config.yaml
num_attention_heads: 4
head_dim: 32
intermediate_size: 256
norm_place: "pre"
norm_eps: 1e-05
positions: "rope"
optimizer: "adamw"
beta2: 0.98
warmup_steps: 253
decay_fraction: 0.904
batch_tokens: 16384
max_seq_len: 256
max_steps: 8387
dataset: "wikipedia_en"
Each number is 128 + 24 x the weight over its row's rms, rounded and kept within 0 to 255. Layers, rows and columns count from 0. Numbers have three digits each. The size before them is the row's rms in percent of the matrix's.

# layer 7 MLP down (transposed), 256x128, rms 0.109, rows 87-123, columns 0-127
094:120068133115119095154130154112126121145166176093125130128161144116126166123080111097166140152135137142129119115145112148075096146103136145176153174180154102136117138132126122145131114097171154079104118152099146112153145107130115109129109118166115121143085160143126133143140101129125139066143150136101097095131130131068139112098112119121107127129130171136128128156125162127140092132098
088:138106138140170124160104095155138115120124107141129112095151124067116125113134127119107110134167133111156080170136117077148155134150158168152112090122116168117129148158139102124112132122104088132083171112169130104144111108151086127140115097129125114122109108143116137141121155140109109182138126109151111086143170146109142151130134148092175166196117126162126108126136106101112148132141
103:164134086167109135147141146130083161093101134115105132127100139127118128146137173102156103140131115095100151115124173146111121118138153132143118134144123090119106118166134135084136127152103158102179118091075109130152147103139126153109130089121146146144143129161085118132128154120163115212122124166106110152151140135128142132141129101120133128155104182102111112083109148153110126100168
112:136092157134106136145114120142133124148146111155109135126096083123117114103124118113158116106123103110134165100113097184152085130118136137146116138121125183097152125073096134139136143158160119109098164101125152073137154120119116195138137122106142128104150093128133117088116101133133123099163109103107120155101149128123153116179130102160119155129134114175095133108113149116091122120194
111:154084106112127086120122128146136167142105117133115117157165066124136169133105153146148145122187128131141133130129131154133130136126118097110114115128120111106108133101145106126115097137117112155110143116123128138103147137115110125143127088150132124106131111114118162125156179110117129126140135116127147147120108138125149112166091159101118136190151113125145122105106104110121133124255
105:126131088129135095078125118158125155119148119135076126111167123146129159162134158149140159122166115111122102065087146118124098134120140089190145143131129097114097143119145140131109148131147154157109161127097129115156151130129107113186156098156120159115106122106190130122120162109129144069130128101167101120138127147129150130119111157078150139108110118125136118117089104120156155127106
098:142093101158096136144161128107153105103094139154135149141123130125133117106142136125086144142174169156145105146131139112156119115105102111134120163129120115116093156100111107075107120152146083131129101122135099144096142189101141191114134162081091136153107135202147117141116133166119126143103172140130159142136118115135130101136129159134140121144152178143135122109109124134169158127162
099:110145105179095106179091166133126128134131109119132117124149131122102127160089145153124143133156127168134153162132093170115150131154115138133100090098114125122109146129089167087099073127135155110125120088114112137114156119147142155123154160169137142112126150161154109124154130122147114170139127088139141156147073159129083088074110105115131134126111113138157137111092136118124180128124
075:155143128122121124160109129126126113146137157100098151135160120096157097190063131115175075157142137189136114120129170137119119148099111122166112141146120107121147115150138168112123134135146124176110124132141147149180158120096129136132115074127134127111102174159149105108133134095139135157089151133145151112124105099103140083105079116132139108095147120158132117135130130142177130140122
099:163120105134150131110142138128114163135144104145099103116088108091139153131149179131130161111146099121170069108099169129176129124100151137164114103140132105108118115126141087131149090106120121122066099112127105146125123132138108126126115121118093117111126121111146125160151101158133094231159126118141121138119132130155119106126123148153123146158148111134113171154080142130124096122163
085:129115132100107143093158076132139132132147142111133121118135111131122178123120138171142142115111155170123101058097142153079160145141123123137127124147151171144122097061133128106110120131106150081117145104144145147162132096107124126127098103136115145128118107103154079128143110148070149144119130108145119106118156120143093151146094120148128184151097127143111145143169117114103185132135
093:142148125109122091096150179162097154119100129169124132145107142114089132173122146108127124133170113140177147148111141130140148112079151119121135134149155052131117133077173137141076105100151130127143099107119118139129126102146140117136134146125119136127161158162131092118137120176138158074091144079113137120162113127131151140131150153102130130133090126119102125128119119092168104153100
089:145122187120118145150122127097116151128081124126150121108168168179124130155104074087177091105165123135123160141090101154121142101090065139154107132134128167124087128151127105126111171150142152142173118150129130116121142129115147114111114142128142127138153136101113100102114101117098134089172165156145145125146146080155133140135129132093132123087126157133168106137140136125142142134155
104:120115100092124152142145129099115112147130145106162100138097167123122168157148153150158126122137166106098138157130170183155133093135079140101125123086149169117115125141122136164128126124129127134145155135118135128139119094112111097150089147137167166127174120101080140104126074126104134159101142136145106109111117109152128100115181116135187155092143151108125126122097182130146137138110
107:144058129129098136145133128114134136118157169133134126131107141122112127122133152135161128123077127140145074166152081148120149112145113120162123162131156162107127123135110089177135117069139120069163079137172166107122126126094149170150148112120148097158113148097145128088128178106128122140164100138124143154128153122117137117115107132137106147172152120161120097107110120133130140131099
093:146126117108143127132131159106103061150160095121127139125115140127090122111153117101119089144107120135139115142116117147104114119117143118084137142093129113113070106164174158077169195147094112141163103156142130139125160172129171109161143114136114102160135080144141146151168143139145157090122095118118136134129116161137147085118155146142133125116164141101086130122112128128116163130112
116:106128128166119145129118128077115106130125117144082123110136151091146133119122152138110141067105109098125123159098145112124090089175144121130158129119110105114152121141140176147128079108134150082128134118097166097154164094151119127159121103134132139093133111161149162149127106124155120159169101095143135126139145128091133134158152167165185123141134166136145095098096169142125118137157
103:089118190155082146093150165111140103075100124152123100102122154131112113180106125130132100145132148103108165098138113138097159090142134122120133093145091144157120115151133135124134089111138154061138144117115126125116098087167112114110161112129145138130104143140123141126152104141131111142098167113121152154150109091141146107178140108080158111128118136082137135136127119125119137164079
104:099169117149101169137154171112100122089131127129154173125159138139098123170147090113123129160117125137134116122113127106126133133108162115106139075117095147127111136126145109133094183182107150141152141110127140122079130080145094084125147161106153107139139131093125126123166111095151120100110106118152092088111133105132111141120095135062145122119117104110142129117132110127089091128174
115:100133075098131129162136139126110120124142133135141102138141125115172094122101155148134153131150114109077146105132145130143146143104128121086125140120139111122126128115108121140087121151149097171106129116136108172165132135125122128145124174135138146127129102106111100114112091185124115226134121135157163169126175130183128115110120125110126098106082155104143124076148115100134117112093
098:139136116114142117171104148139078099100102144154105169129074119153135114138120143140155150164122138129122111089106137136098143127090155122076116101091177127166116114161119114082129125141105138133134167111130154094115156179178131115131141143132144114120124102116092108128123118131116137130106133098126109124095111103090106102138119137127163130094066162133166132124147127134171134086175
087:128113102151113137154126155153106149091130139120117137153116087112116111123138104130106152145121139134140105092101076150114091113115129128146150147092124130180135152074142117115067094151130135139125155122129126130146156139114157082142150122161130152159147151150113112121078118126109151132170100089105132128126143113136132108170100124087128123080086155102095083086081128156100120095114
103:122134163138147158129144154145061098136110108142123132105172120130108129095125104148087141145086121124100130140149124141117082190126080075095109134114133122128143146158186119123113118176081122114142121092167123157105117125115114126114137142153156132159137147137128138123142149112137101149141104121140096093138097088125124150114122127104166175123093158117131110108124127136086142069142
106:165183103132149119124144118133129118103106125129118118124172139114109134124153085119101099095167120136104123154129109123120127103088121118122172111166124132161132103127124113117114167142145151116114158123084110165122146117106125110106161112179103182138116140090135158162104104133099140113126167087113153120112128115159138140168132112121120129115130151093103127169185157094109127131050
099:111107106147141128102122096094130111143112119115085110128110119106143155129154148153139131142141128092133115106154119108144113168100121163187138131128188119131139127085097111171081102142205129145078195129112127171156125122105122122101147181140127121119103150168114131116107109097102143147106137118107150110091169089149138104133164126135140102133147150101139127131135122124107134133125
101:124145142124132147093135167131069156109129120119146116159093086151116144132130135155133176154144088084128120079154146143128185138129140117073157125162099125064130118140081149144177118121126125146112117122166107118154103158141175145110157107101110147124139137105087106134098156132115097127101108125152160145126109153114128135139164143147108110110083111096158144125125148135131128140109
103:160118125107109158148121108134165144153091129130133121179135118127101163162097168118161132101085145131144156116167158127125124151125072160137077125082136149133097142133125132150135147126155139072107072155152132121132137130146155144134125110132111138086119100122164088090177121122095152139132122109143093132120146127138106117172131093149125156132140083140128163146132095096168148122115
110:139103102108123122069058122133131133162128102116125097124170174135125124114152126138134128089126119094102105128137145125123112169188140124140138149142123105138171123154138149141140129126115132187115122146142134090153127110171137087124169134138132160136103116133139155143118148162123124197126172120124112100125181145108171090148133125151128127150135124118087137131162104147140120165085
106:107115159130135091100148162119105126141116147138067137144161120122105145135129083134179091167120111133130150131122146145108138158092090147149113135147123133117136168123154138132107158123136129122115109111149134121148143114157137143168144117155112117140100149129178074174156133090075136066144170112127098107142102100130141094115104061121092152080123119145130138118128128126113134115153
120:147142140134138123135161105126107104110128153138120107157091097117120126117119149140094108100084125101159096168125121155128138115085150137090129142110163152116107120122087121124109149134124126074111109115127128138104126136047126167143149152111100095116144122111123110113158144175127130096187116111193093151124166120143114095155080131106115137165132149148150116098144147127124144148085
104:144120135127173145119121114114108131114146145139093106100075159154143126140108137143123154133106132149132124129130087129109127105205095154138151107142127151165130165157090138102155150163144127133136153150103142144123141110153131128134119086131152146127186138117132123140114120171143094041140099166100093142151115118128159134090148099134106101084078137109149142132134112125127118090141
102:106143127131137133147157128097098090125132148164101123113106129127143125107119172124130104120125126117107072140148109139113126140096126112138099147119151122175151116133123116148133122136132118126111148123136108124113122149134081141139159111117141116116143141138108139117092107121131137089107129124089157151091149181119145134088149135122151140146160136128146136129110090138135145107000
098:127139136111124113158079111083134169159110145116164165159119120104083136155130114075154112131112158109116087126134106118130140112172129189189144133108119106134105105132155138107137131096091121130149138127137143168091143138113154130120102098103132123104144103119149196131135103120122134176117156128144134141135118126080133129119129159150154126132135099118090147159121135118163112135061
104:121108149173161146130137121146131117117132137139119129117143153105111106109127121128171155176144161119143091165132160169114135103160130158138132156116134100122096106132120140103161105132100166125144155150081145165143146132174153143140135143108117110154179131148152118156140124133149127201100084173093127161160131151126105105144126142139139145140126138113116130103121102141136125127222
099:125175112141140100139120152137095117099137104110099117104093136104143147098126102097111109181101117129104148152092161153094125124134122126114124167129106121143120155150126181137176165158142122127170184144129142166068145137122138129094114123105162147148109129151136139098097106115093149115138112125122090100144134120091155104165142105146111080181175133123119141121108124151097126119120
097:157115140139168141127152093160100122128156102124182113123162149141095164131109127138107133143135078115159115124101111134125163127080152108138154117141124097161136131086076138135120145122168101134133083162153132096125159132137119101143089107171100123074157118133144106104144115146128130115128163125109152165089144110170168140089147130105144149129109141107072105148112099136117125114150
103:181084113146143133104129145131128090149122139156092084061168129146140136103081115136140107138138139143130154133116130130158121147071112125143093100134134154125152137157112160107144148126166128162116146118122123155135141125106138137083105125112125109143130156120125107119138160090088138097080128132114120087139127070137072124128093162155140124129105144069113128116121170150109102136158
# layer 7 MLP gate, 256x128, rms 0.118, rows 88-123, columns 0-127
093:149105100118083134093127141095135196118119142122133116103080141135134119150170132140151117115138114159151105078105170136126114128147089181140125157153138101107137108135145090105142122113159147162141137115061132167168163151139147099153136142131158136117123121128139151132126127121133117183117129119121124106180139107108111132169133124124133133111159173079141142131166122163152165148145
093:112125139135156160144132146142088143071142104099103116071124146097154101119098134108101092143099154110076131140127120130111115152114170183085161145140100118105142132159096130126128117099148112112149133100118098151145131114104137148140111120082172086145129129148138140151132184136137142162152163146158155084143168141124131150131140145123123081126131129086104118082136100142118128137155
105:119161110118103105142107117131138105130147161081153107123161147096117174167106110098121159119128138156115122098113134109107124142110099125171140108087142144094110156113157118173110100112120117152164122119108160148119155157132095136129135119129093126154111140101104119114143106067095089117130113135144156128178165089108090105155103141071163134142146159136128099115097098151131111144094
119:124123112033081107099111092140193134125143113153127130148100116142146121143155123139133122124116135140128143125139115128125151142131134125158132157165135175080154108073111111121142179099124108152150141107159119100135083141159095164124135154127171150119120110111149117098115133138139111184117138113143137139158088137091139133100120144120123120159107133175118092166135124153155110135136
104:123143102115167138130115101104164099115096129143136094110105157167098136083090124140142148118135146164163126112139166151134135141131145161102104198167174115134156123137098109131166130147110104118101111115161109124133125130127122168107123133130142148131117169133110132109126110178190083115105108078107150140142121136120154149120159095177118113160145112145145119101137123134180108145121
099:125132097130072086135151091102109142099099165132144129120130157117155134100080106144126138124151098133098136134101094146155113084109138133157120118127130136143132121144119125130141103109138130128107134105108129128137117143117125178106117133139119149135122207127073148132105094115119159140130147136121158098137103172149154076091160090124137121156138189133145086139094130139151192145120
096:119138124145125167163129146116107096148074125117113099155143139105139134087160121136113162131111136160144128109140150119099140098157073178099116117178128151117106144112167138117140108123123178139082117150132099084101133110105123154142139124138107110126149103138114176081091141088114184129159149123125109115123121125103094095162147106152154159142105122103090164133115085124132126130128
075:131104114122078120120144134147117157141119118142093125127093088125161127101117149143132108148107121094106085135139145130109126147108155134179143082083177101120124114100162159110098108078160128145117099150137130125123150117122110106130084113104171123134125116179128100129130117163121084109110168128174125120131135151132107165119103144113080083112126070112116134144128182148110138115113
098:101120086122126135109101146147128130184126106165069123094148143118153160089146111086134149118172115105124120107133189144177129159137153109138124090142124125123117136137173093117188110145115149130091119139127113108140130068125130135142134128112131068158116136096117172121158147139127146150112110160124150139143146124135101115128123151196127150102112131104147153140108142163145133125139
087:127102141127108117117096138135176154133149136129134076102157123146155152126112123145098153122122193125148129110152150128137176128118136175136123134161125139084136161152141105158163112103185128127122092135116097093041122137145144121164157120080130129139153150126057162102131148113144137131113096130121143130112123115115134072166135137136149113135134132117126124086125112144130103126110
092:135132124134151135125158112110064115160106115094131171133116145160092157092127166142138143130119121145122095129087154135122124166133105079130152137141115141152143096193159139120119128093055093136104159142120107146159174130148141103148135133120129171123091124143134153137148112090133133123108153087108132108130126138093119156141143090150141141115157101170110143151128121146089147173126
092:111094088080103101079103115095105108159119068178093137148128125105178128089141121150172093134146118095150149137150145124109114128120090158133130148144052127097127125103154137146119114106143148128117160106129097125153087139119150147115126098117127115120097125136125121118107129134173111116102088129161149145143093177121168101122147135128109118147166137130103131153120127119138144144158
104:135162117153096152125102081128103104151117128136135158107105106131172141116156089124085105139101168126141137173094114158131150109141147136104091125110129066129148138142091179153148108145104132137105133080147120141082136113122073131112144125123117114170121154132150106146056136135116124105141151092121123128148138112120140125117127124142068122143123177141080118140100148104132122112110
112:131172135117124120092152144091129115142129118085120160085157147158146120131108115122134137122133134138116134126068102074162134125169150083121159195110142104142136130154139100133173110127108107164100142159071125122127177173161114112118127125112143117099127156127124113147121141104118140147110163120121082174132144127149120161131132121167134145100147120156145144132117087149165164109152
087:119118084114168168161143149142154106134116138154131145150126138092147192113112136107089080133127098141113138184135096143126139132180131139104149100091105170101101144129119168113137121120140165128098118141142129104111134140123098108080091114123156118154144101112101163102079126159146111127095131166154120088136120157116156100090114144112146137152113147102132113082130142125122101145152
117:124087149131077131136106123118092182146131150136140155129117119114115135136091117176116137158162113108158109129144126071152127111157165078138162117116087116117122154111127180126099136127141146132079158118131116096171133104156131134073123172150118124106151140124076093202146128094138124126156116091141110135142153122125161136157116146107148131111106113121110128110149148114136151139144
100:151110114085130117144094144144161124145122155137143139207159063140147138076151141130136145124103115165136102160140118106146132148104108115149118132126168099087135149112101127111144100096117131124130131101105111141139181151150133094137109130137138161112150076117121140095139101133135128120131118137105107148121121167099127145092145159167160133168128104191138091139124162168106119110124
100:103125136063164106127085140119127117164138131132134105165112163139117096088104144143166159118109166097103117103175122133092149153151122154132118134115129140140149105131143155137160077109121139090100107155115120103147146149119118182130143124123066144146128138146140168095112151148111120146140084104124144157115108115132138114124158144167152148145090117144142114125123141195148138175106
124:125105098109157139115144134098126087116134139122095111143135116132103110129167131105193121089123140105118100153160131079133155162102124093142154129163107124120124100099095092105146082080107171168118141115168131152138106144146108148103137159154119142126106130123128116110177137085122167125138138134176145135116153174168136105108136138144098121127116153127113128078130074125146097142134
092:136103153166139123113125146159111108129126155083170111125159191141093107124120097107145166128121133159131158126117149165163137115163100118136129170115122116121120070114067078113127132096093113143109090135095154100097158156127186094141148117110136112157137176154103118115123129129152164107127113131093125149087129117136142096155141135128105145132155104106123122161139131120131156148109
085:148105111139106094130131129103125136115122133149118111143126123108142131143121121160147166103144155133144094051146123159118114113094124183143114134117141139150176170108143146152067145151128111098077105110117095153095122119156079151141118114156140161098110177110110121147162116153126142114100102108124163190124136119101124119106119102140129167094115107120094127131111155100162129147110
100:119098165113143113150076146107114131131126135128129111121135136116166128126102127167154160156104101119101125086127105129157125173108118103144107132115149138168077147155144071110140074130102136131121149130126135122163155144115115101087141123159125116162145094136113132123129123098136121165156095073131137125103143122153192117100156158126181128104137149138159113111123186103135168114142
117:122126111141133109132077133119148151134199162101149124145162109103153120128109141148165136173176115146163136084127156118128110134151121113131096139111138098136113154140119142151161146127134106174102128152134144163122154149173120131111152149094138071107115131136145128157113156118194119121136098113147095125169099131073122123119097180161120121163111103143117146127142104106143115100139
096:123137156119104111099092105109110160129106097130127155133133105110146180114181143130133100161111082128148136097184098135138097157114117157176139161140155109166170111132094128187131138141169109138125139147141071128141170140120152123125166162161127147125121099159169140128153132133090138142108103086124156124114111127144108127135156133114131134104151184133124137139129124088150132157121
101:128120097128107132102139170085117129147114138103139122098131135153086137129148107127117161104097150173134103159112135112126145116129137137090083156121139120137144125135115108102177106112098091130115132126113137110141138135128122129107148117096168128109055174132116133116100138125157116109127089122163147150164131129055168145089144197130145119158169160125142111126099120104169144101115
099:116138102121119144115140149152142117121152152128093117124160107127118137093157120084132108107118126119145118173122132097150119206120126194115117139110141117099141130110175073182052140154103126127129146191116152115118122130114172144101132094131123108124115144141150099128136154136110153115108115129128089135162099130123105168160137109148092110141163129102121152137119090133131126151151
102:133120151099106135110106107180157104165120105130142091123167180121146124100132123164133173130116131112084123106101140172107132153076168190140179138148126123156154115143148148157077134096118132128115118134129118110128140155161061113135106094125141105111150109149133131139138118133081100136103133124115149126095121159088141118151130136172166111111109124157109113146147126122157148141126
111:098120088109142086131141167133136160133163135099088089105105116091158161109132130141175125139131157126088185147132123135140142104093104134121147100119101123103120153143119088157136156117108132168114138106149162154180168162187129119165145177154130125088129127133153112157138107114108120170093115090099158129124171149122139110124148119147123110113151126132145101146117117128106138149135
123:124070148110095120113107151101138140140120091118156148140104143123075136126140135132111124125119134124122129145147130142126153160109135124156113106117095135145137170144159146117098108139072100133165163082123098132156131148111121100142135179138119133158126138112092141102104161113091132193144187132111152087109135117162140123144139128141157136102137146116127091185185156143093127161126
101:166154164147094103121084128141160155154144129106137084162136148130139143140127120128162137127139148113141137151110167101097085146115118098137181151144133098142123111114111156116129111081123130189121162113173115104108115130123127106118142136104109153127123139149169144102117132111098192127123125144190129095124105141113071163140161093103118146160139128149130142139148109118074141135107
116:143110127117145115086113136130140121147116115172095138125086145149135138154179085128126122125090106112133180120120144143107186147138139154128154145109122108116163112076136171087144133120124130143111097130095140134122082113170100144178141144147137129135102133104145168088124129143147111122144153088143157096114115084100105114119153143146107134117141124168139063098154138120157142145166
099:098093111111118157117102133074136103123167138129095135150115127133116164175132157138103123118083107142174123113115093103128183088139149128132139138156140103118147121069138146105119085120171162106118109164115174136100138163101155098138105158135104132121125151113120130130125133098126128104135098160174113118153107104106100115133103113139113124132089072142135124103144129149115066136135
107:149147130129163090124112131131161109119160138136129153126157134151114117133112190108134128121114117124145159121136126115133124113111148193136085114115153142095099095115128099107165101094146171156123102143134132197157119135097151145156147105140105133140117118145145160126108135133128104119127116133173126078101078122113088148173134167119097142174131181160113124124138095135089151152147
104:140086186119143132143095131150194106090126138126108105136131137124161128091108145162118113166111152100174113140155125156117107116132145119151170156131120149088125148119110166161129160124136167136107172122174088106063143113135091131136116128125139146114153121090104144159156151095159138143165163144121142116138132130115132108115104170127145086123102116111143139133122168152132092126114
096:147150132137120101124127126174129158104118153091112115102123114159147154092139141139106126139151151125135123118113156136179138106049113180153106146113098137112118101116173127133143169131126080160155132139160170119109128158128123183109119110131140119064137173161113110136093176126118151142100144084117103162134140117095127147144141158126117112127161128112110118160143098151123110131140
099:112133084115099118117113147187162113136158100100105149123110102119134163151101109129156148142142128150137110147174122142098113108130141127171130098131152158105160130125139080188090160130162088124126132143151150123145156126152152164128110135156089138111105106139109126082138131111127151121058090084128134134165089109148113162120129109145130109136160110159128143108104142130131175132150
# layer 7 MLP up, 256x128, rms 0.11, rows 88-123, columns 0-127
088:123098158140112112138098108163138092158159147148112119152150089135134148122133129142112112147132152106129110174191113102109139120111158114120129110085111159091101142134144134172140132173094141119100147175200139112122089098093085172102139099118106144088120131118121107137090111102126123125169114138119161124131125153118137096145114168134129146155127127155102123163123178118112102142136
101:128112132172090116134107100142115142118106128131154089151116119129139139140109186163139164156134108117116132084116093173156098086134126103143151147158138110136134129136167116137096119147110138144145091119101133114141122117135115148131134116090124144104130135153062076112081113154131097142134117130129092177086092176155124113174147130112121144117107115117133102069155097131154137145156
115:158173146118114140116142134136072138107102150109119115106126148169118105132145084142086160119099139140123127173151077126158158103115166124089156117145127125149152117126176149116115116149091161138113103134165145128122112127104120066112063110127103106141145188108127114165111151113082162143122167137114132118090129119155123142120145113126115156080104113112138125150151121137148140117131
112:127087141179134129121077113119106163173109127078119116134118104106119155134122117161157143116182120119129117129138169109148074141121123123121114114108129080144109173143140134155116081145133140139102155125099088157148130124082135107182134141099100101099110150127117122131137176092135144127109109110118100101139121127149076127146138111121114162122183129100128175106137109136095126131159
110:130096137130118113112086106113110087111073092110098109135160113113150152111120121154149171143135103126126076103149133110124136170116118132129148139139201144151161107139151139149144126139096132133101154116133093104112159106130108080123117098157181134123124133161128101084174168146127166109081112086099115175096134147139135150145150126130135096139110090125110118134147115133125134100137
098:147150131097124137119116139124102168191153143145124079116129132132117130120097130196130172147124111097163124107147136118180100157130146187131126126096156127132106128121156131186140116098144112121112127108109108144138100178100106111169134132134107141124153138131107126106155137119129097122165098123168113130136159096133147147136107167138147123117114163110160113102110206126102132150117
098:122133113098142131128160119150127151124114127114142125107121098143117183116153127118163135104080126097123126159129105117113142142163129169065127102093123103144139147112110095112107138129174159153163136109133142198151150125126137089177138132134120121126144082154092192136160147101145155137125143137154180141099128105112144122124083147112144091156093155126135120147154146122110155110155
078:148147107138144159123154125153113162114126123122107094101123188166132142118137123160160105108130125088110146147128133078133079112129148141174156068147152137102095112082143125135132126107155162140134071112111133150104139116118163119132124103177085131099117183114112113164146120118124131107134110168114114130118094135125176165102115158118140096136155108120142178123134149147112155137135
103:132107162121135117137132104101125088080114161121142140162099119210089099160125163170109108130136147180154147155141116143111112105134100122128103182102157130138137125134094156130149142109167121124134177109156104140138125193135111176121142134157124170125126123147161102091129112116113108132125121101114119134139123128125137119120145089104099113163133176152146103093124137102145132142145
086:127156153150091132151119135188115120134136134111133131143151106131103086156172103110126128058134146112128143151122149129145126114109109080151145140124158121148189097143100114150146146124115152150127144147156122094141130129177119101080131150121162150148165137161077148116143150135133138135185169145122148124106163111146098090130129115121069140103101103163141137124117128138166113117137
095:149134106138158143131166117104110098142130100111100111110125127130127144115147183122065132129123116196133109133115159116101114189117117135128128156140160137125141132149154125102158173128118130140092160119087138117110143164120136149101124139160107142115101141125121075067148121121128109096154141105126128091136122120126144131140125065113116137076111074112086107114092143107122125087142
084:110091105103117131115125150112084124125123091194112138123161143134126091079150108160151093107130058075136144129116099142123117124125096151130118108135094144127115137123116106119080133091146137091148140086089104133155109141115141122135120114139125122141123117088117088105129093155160148085113127160119137129130106167150158088122160135092128140102150113144125087142098128082137164104131
106:116123120133168085118135118194124115110116118113185143111131104101151134146123133123135120159142121149120129152136126135087108171119148100147106128133155098136132083123139064147137139118140144134108116140209159112154143070148144150105118105114112172161143111173147101115139130120150116129108143165165111160131162117084171157111126092110087119137127103132142131119121119127132120082132
096:121143151111146122147092120131115151129121082143124121126107195144096140133157113101109104110080151106088131117155137159113124148105140138108137102117114143126139155115156149176121123162065114087129119074146091089126071113080113100136125145123124120136139110133146119122118105138084107143148155177145141136107132131165133121128112136100134122083141140062134140131152169141133109153093
096:096066151105184130125114107145145100106088133109096141132120116165134127127116153135177115162123117131139141113170146157124097107117144162104117118146139134103089132129115112115099115145138148136110109129166098126136138131109183160143130105099157104151128098135097112147166105173139157128067091133139113111132131163124148102136167144115141142080095134114166173163144146094138143143154
112:110123125122140124162131167159119110102101115085145120095143116158120115160106166146145166154163157112146172098112106097129145119136167138141171129100146131120067120130146095118118119124148101103104143170132218173154162144098176153125116116095123139104118109106114118156141116120114146157108143110161125112090119123146140137136144131125125152130121106129135144123134186106133113176141
100:139091125125156149130107131112111104107121145056129160147121069075122147126189100107065136112107149156168130172148125100127112120152088116127079120142129107091124144121145113128128105127160113082131122129100138109094116142105154121113125106125112132122102095093135144109112111102083142113175129154127154126141146146103097122135146154157149140127155112150143121152120118138103083084133
101:121114124095134120109106147119116124138136120097149085154135156120126121117141155128113125114112158144120132191159129094122143143161156097149167097109123111088129132106129102105134128076137096109173164102121148100106143106104150164127114110141084154124124125147130138131130151115069109093109167181100113131123087168130129101122107110114106140116140070121143133145138105151116086063099
111:159140131103085142136105118184140164125155106138110059105139106148172106137126149180114139119158095115148177104152109117110109134173131107104121126152167141139135134101149129151100108114152095097121113120163135124126126134095116146147130135118151126150162078095090120091132121127122106121158119107097127157145115141144118136133118117137134173128062125120100164132137178089142097130151
100:144167123147093095111123120155144111168128095084128113128146129141106121119155115166131111107115169155173153151135088132141130143131074116173118101127080110094163106130118101169150121117145148131164139161074129133114154127130153141114166113162120112141157126143131148113087157094103148131130168120097113152119097088108082117122137099119115153168168147099105124133125117143114103168126
091:134099117130171135120117141138131149179093091145133125139131131133092144146130160148119112098113172071144125147147173111102146096151154139129141130164128102150140156153140165185130123159144073096151162134135084152127074122098131134160095131120161147139117123124153144168088142162156123137140119113099135128166121140157134136105105160104104115096090092110112118141173111108124130126116
101:111115138157141156125142159163096153120108132118153124140104121134134134136132180132143149142149069157134137129103137072162145132137143142142125120133155107082082147123107076111120122110163146151132166137138147145129143084100151141121123134115103094156117098108135117094110136114144103147142148142145127126162135100157144159110093108126095136148139112152134196050119151078123108112163
100:129185124152139136123098140123116142099174122112144123093156158123145110104143103098137100144155113130134100089106146137143156131183141117127136095112138131169153140167102124161160169177152128110124131159092170125098180151174124094130165107123133081121151137110147103133121125131141128120142119140110088136181124099102100142160112141119101134145100097144129157125130105110129132084084
097:128103140119125128098095118101139136147119162130103085126110187119111110130099123113154127149133174111112158111150142090136101112099089124112074102103129156142144190165149118147113119143091095117154119093139117160132111133113141151133136123101163115107126106148113127133162113145124117184135115168076083112140139100182149136133147115175110091152135104118131166126153120130102148158146
105:124096109109123137124121149119124116118066140128131129084115118130114047145151114102131114102172153159114114135152172130140090088131128110134116123135139145107120175119101117134078138146155121129112136134109112156147131124151097120082107133158156133082106129108102086143151140135123118157119092102115117107176127122129127170139112110113169094085157129135105143110077104105170103093130
103:118118121130163175128157103154089088118148137096112132145081096105162136106127152120120132103100101112174135116152125137121094111121123121133151165153181141159092122104140147138097120155143168153080137143174132144134152122099129094116058142154156128110149103091152131078154110142135106143157146113145112105114121130112154131145138121124113153075084110116148147131128176103135115127117
112:113137126105141144141167165072144126098150123143110182129086100152096169118090152121148152138130117115126087121134149137128116123108064145136136130117159176121070101142134103111138128084115142117108126150116106166107149147121121126122109130136189118070154135089142136082173114116141140116125060134140110139121136102113138163096115099141135097138126132147121134094141144121124101135135
110:104160103112190084131138180150113103131117126139108101132100146112135174104151127107152130137105132152099176132118141152118140136090098149119116098094162125072130139155106112128176173117151125151140112091119130162149122154148137137144131139147115091127113152128190114121140119142094123131087149151079118103138150118142123088124132108133070095074114141139138121115109116143135104107131
121:136115134077107145120119145098122180147133110114186139145107131128099095126097125172153164136159091097129117116093140110116138116178134132135113133104102136133133120162129118133127087135105113147158152177097162143089140136164113135148158139135158154147136138125115134131133117136149154150133130132092142127095090135109147151217132147121176166090132081130167162154136139126115138130133
100:117124143142115164143144165155101104120108115145145110124145136130106105115130108110146171134097160151169141143131153109120158151147096077116154126133160097140139110128155121168134108086128136153122127127110132134103137189154113112150123106122110126180139097144136124172124106115118190135142118101166159084127161111091102100196123112109155131157156155105147162110102140108092135118097
097:100153146106120150110151182096099116112129136128098079122087158102107137117174155094140130109063144113112114129139153130096170102093110126101107118105116152110153105117195181137128129131108145096128075109145200106118131108149152116113138108130122128134122161155188159098111104127109147120124152138147161135100133134114139120127132119139107105096121099129118125115110112133139139148142
100:133131170111143128114120157146172151140083117133126094160129134124096143086133120133144129145137136116117162154151144135097073162155121217105111101132120126057131133143133123172123141158136118127159154112145128134113104115173140120142101116159157125148134105126120132117112133138139110125132130156132146111110103133097141077149113218102151144116132134100114145165139145116162138143152
103:106130123141122190118177124104111123121109137115090109160143126107106120162150124163162162136115155137126102106095142128103084160136104119141147147109098094157148158141107129106143135155100085133110166130085097089138138143154113128091107144125111057106149125133116111133101142094163152130105128089134138150141159153094120096127122087143155121108148111129116154168110123137191113112139
099:088121159174152146105121148142140098143122121158174147156127140126142142141117136168109135138129123158146147133119098095107101113123174098125172149116117097124094123107138137134124183108142136097085129088161132132110158136088126153121079119103108113164126106122161126125091143139144099108154162122134152113151134162130141144067129123185169097104108081138123144098108146133156118093147
100:112175111167140120124162144161110158077123174109118132120159135186135145104131132135127130138119089113151108149094077132184140100104101135114111182128102133160095098140156111127145135113150118157158146161138136124140118158149132140101129065153131130123143150120111119119105109132133111136106160129077116166137150121097144135098136091150121117117126139093088120141120075148137091103106
100:107117153106116113119123116087136138130138144130127103104121144207104108103115113086133122145105166157112107160114171126190155134124126138160113098100122149129128153133128094140142125130142148147089164112132110142137121130157124157130115127133080107146159150143130142153115137136124176099141152134132061102147129153179105127124130158134068125120171158149151118135134114059153147139139